Weights of a small GPT-style language model, trained from scratch on English Wikipedia: 18 layers, MLP 512 GELU.
Each number is 500 + 25 x the weight over its row's rms, rounded and kept within 0 to 999. Layers, rows and columns count from 0. Numbers have three digits each. The size before them is the row's rms in percent of the matrix's.

# q: layer 15 attention query, 128x128, rms 0.112, rows 124-127, columns 0-127
# k: layer 15 attention key, 128x128, rms 0.117, rows 124-127, columns 0-127
# v: layer 15 attention value, 128x128, rms 0.119, rows 64-70, columns 0-127
# o: layer 15 attention output (transposed), 128x128, rms 0.565, rows 64-69, columns 0-127
q124 102:503472496527502477516486504535521475512523494521517524492548459499546514515506499493537476515484524500513478492509457479499517464484534482480543475467558514481502487500500491491490516482488513448484569543524521509534460514514514459542441491481522439537481497510516482487501513503494483509502494493475472513498521487537523522498490462489471477515535456536447535468470495492499515494522
k124 099:511533489465488478484485524499509518510517515488528473507491492496491476534552491462506509540538447515517486504476503483471462547470480500536466515521514483514493529524549508535501484510506494432515526515468535509493508497505506509484473507451500495495509529522491558514502519487402467486512457498518511505519486505533491517497476504490515500527488496493479508504546507538475519472441
q125 099:488467507508515524501488524535504511506463550462475484448487497546496508532510480468514487480505491529482495486485549507484494451506497495474468484508518535483484476499519496503464477494489510487489487516516521484468506494526492462487457566498525508473513499532480488530520504534440506504468470523517451474560581513520509516509494529479491517482529529504462536547479511493514509508515
k125 095:474494485515503533492499490494546522523481492528497490497499517504518502529522507541479555496506520501451511552487518489469483544512502483497539459539472471500479534522492524477543526504493502519481449492492485485455494492514527498495503484483455483513488472446533495551514484520435531505515468500502560480498543511512478539555511472531473480481490511493513476477502486497466487470482
q126 106:488476531522517487463482501487482485482517523507518497521522501518498489506514491464472520515527506530534514517462488490486464496493468487477527508512489510534536500474527498499436538485502531486501494514461499534524525525471539527478490533510481475509523469507428506540499484495570581515513496483492505461513461487482475489533479470476464488487499503471436496506488504499480542492469
k126 109:517491559501504476520474507541493515482485486509501483517435517522501537525472537524495507525489477510494525526503469501488462507513497498495487559489510454503507481501559484475511501459473499474474499526537485477513481485491512474496472503447520509495487494489513531508505500490583475434522497538488527496508522446508493469491487505466510475537468506465485495511504505481549501502449
q127 098:482498543471496521484507529487490441499553496504457508526489528471471504513457494489529526475494506505517479463487517483460492522524495495523539536512521498485521491490519485528478505502483498445476513492498533514493520457501472502514510483491467485467486504475449486521457505510610522457481485532514482544509492509478499466481500470502469495505481543500501512509482543509509481521469
k127 093:502493552498510478489523505513484482476459472460523490466511531480470488514487528496453535517532470493458505494479494497474499451510499463551503500501519499453466507491543501516479471529461486523527517494510491502499467509520496474475483469491503522540474476514521521499485473509583485506540474522516478484484456468509508448537561499507519503460532517522536510488504501474509494520482
v64 089:530478534471541513476498496530514459535522507536490472526528490492516561510475522486472544483506478465500482479491514508513512551494469503492475528444465494502543519467482497509519541498495512497500462481506488515525491490500488518465491528534513495550463521484482511457507472521463450476488503472518488521530533460472499510447454523511479510536536485506475506515506516534536477502501
o64 086:500494465403508496473482496497516497490498496504495533524516522570495509494519509513508499500459543542518498497466526516497490505447477515548533558466493499509501505500469474508482468497519517503501498474529450496546515470510479508548526515480509506526529512502505480479478460491564495503520507465500492467487466495522557494473498478476492467515532525500468502504516478510481482519483
v65 097:457516493516521545525502492501508517481472510549483532515514492505519474498507464484459477484481504494490546456494479507484480458488472493514504458502526528503465535554527481518487507495445484523474463476484502458483504512540537483477450520516461511523469473478479477519516510510519494490500491509498494496464525442524509495509500539427519544511527537515544505532502508506478524505491
o65 101:498499466515487490452499481485507478527520504521513524507486499494502500523559483504474496509477498497523484510471497487534478501480483491488520465501513522470496496499503529519471460512496502532480520506482493503487498517482518513513494460506512466482530493496497509536514524504360477466521514524499510479522550525494500518545496537477488559510436529501500463511536502470508531516478
v66 091:471487518471508465465494525484472495523501531515509503523524461479496519466528473510552496508504519476539547506509477526474460525510506481482502493513523468462510520490474505525445517466501530479454519505508522485465508519515514496488488476529479442501554495499525512452475493520538473477484517529493555527485485484537523495526511497521532545515489509485485486474467535519460445498509
o66 097:484515579509461498529510510521493554519494474518495473511532507517485492497469493540538462483492476471471502438465473568503518488526511500484463485501527485514489498498476547513476477522464480501486502526499460490476483485503485539490453518532501476508499472479483494502513453500475495494495481498477538514515494521532526487507545541490515504547527510544474505488490516515485480545462
v67 090:483503550469502521534519503542487521482496478494518515517473492501490493494483517494474506458520478497507444490474436480482479515503504511569489503563447495507525490511501531492510493510455560485487472471501499526507511492484474539477493474503519441517488506510513488478505487488536548508503475527520533522484513487513517476496491485558469489518454516503511506506529461501475459450522
o67 095:516512549531493483503508491486469520494496483487520509508507512520490522485490551536535440471487447491487489525557435490525475479461475498487547514524509529504490511509528499515504505507505475496504439505530505491542481513497532497516460522485496511508491565478499452493517466484554485507495500510509512472489492444484534493521534516524524475496479456479501517505510459452525486492506
v68 087:497499460516522480513502515526530520521491542536527480446464505556510494534507494529488474483503493494505485506513498508503464495482488509496512520466488489507538486509512531505478506493537530494487499543501484503516551444503455495536515526492559487504491478432527537456490439528470520478502532478511486452497534523518513511525491481463492460507506500484521479506498491504478542475448
o68 093:497527471485482517501515494517502497476527497548474457501485515517521506510509512499487531522485481463483464505477510477544483533493506463475543515506520460466532476475478503490521540487501556493536467500484472545520512478466470536455517505506453513453470502501531516432455465520517503539503494508508528509543493524508496507509510493474536489480456517517515484508539525544489489467493
v69 089:467482449493499469533504498551471500541554505514548537470536529479502546506559477485480488534519490456515532511471508494495501504497507508459503504488488487496506510501508523456490521544479485485459478501537499502538491462496508447506514478512469492558476511504504472504463478504532513485440535512493501500545484481492493508487485488475505437518499484490477518479507463497513504504535
o69 081:491518509540534517554517514483466534504532481560475468536481528496476513471513508472494489531511558508458524508510504501485504498471497486458493491495513509487513464504502513491520479527488493494497519497501458524543480493492518499549495488528495490515492513493500511512468518498498488430479527543504477500500490485528436442488539486456480491526485534539490526509507448504434503482501
v70 096:519522540511470492527496495508565521522521521536539487472479484516497490477488465545498512500479468491472492531458550507496506499525524531503473515475517537485450512560529523523463465496487508492520471445495493487473522498500479475471508497507490518474508492433463516496477525508464462495512485496520473504523492478508512512491486539472523467478519520514532538522482459465496504514551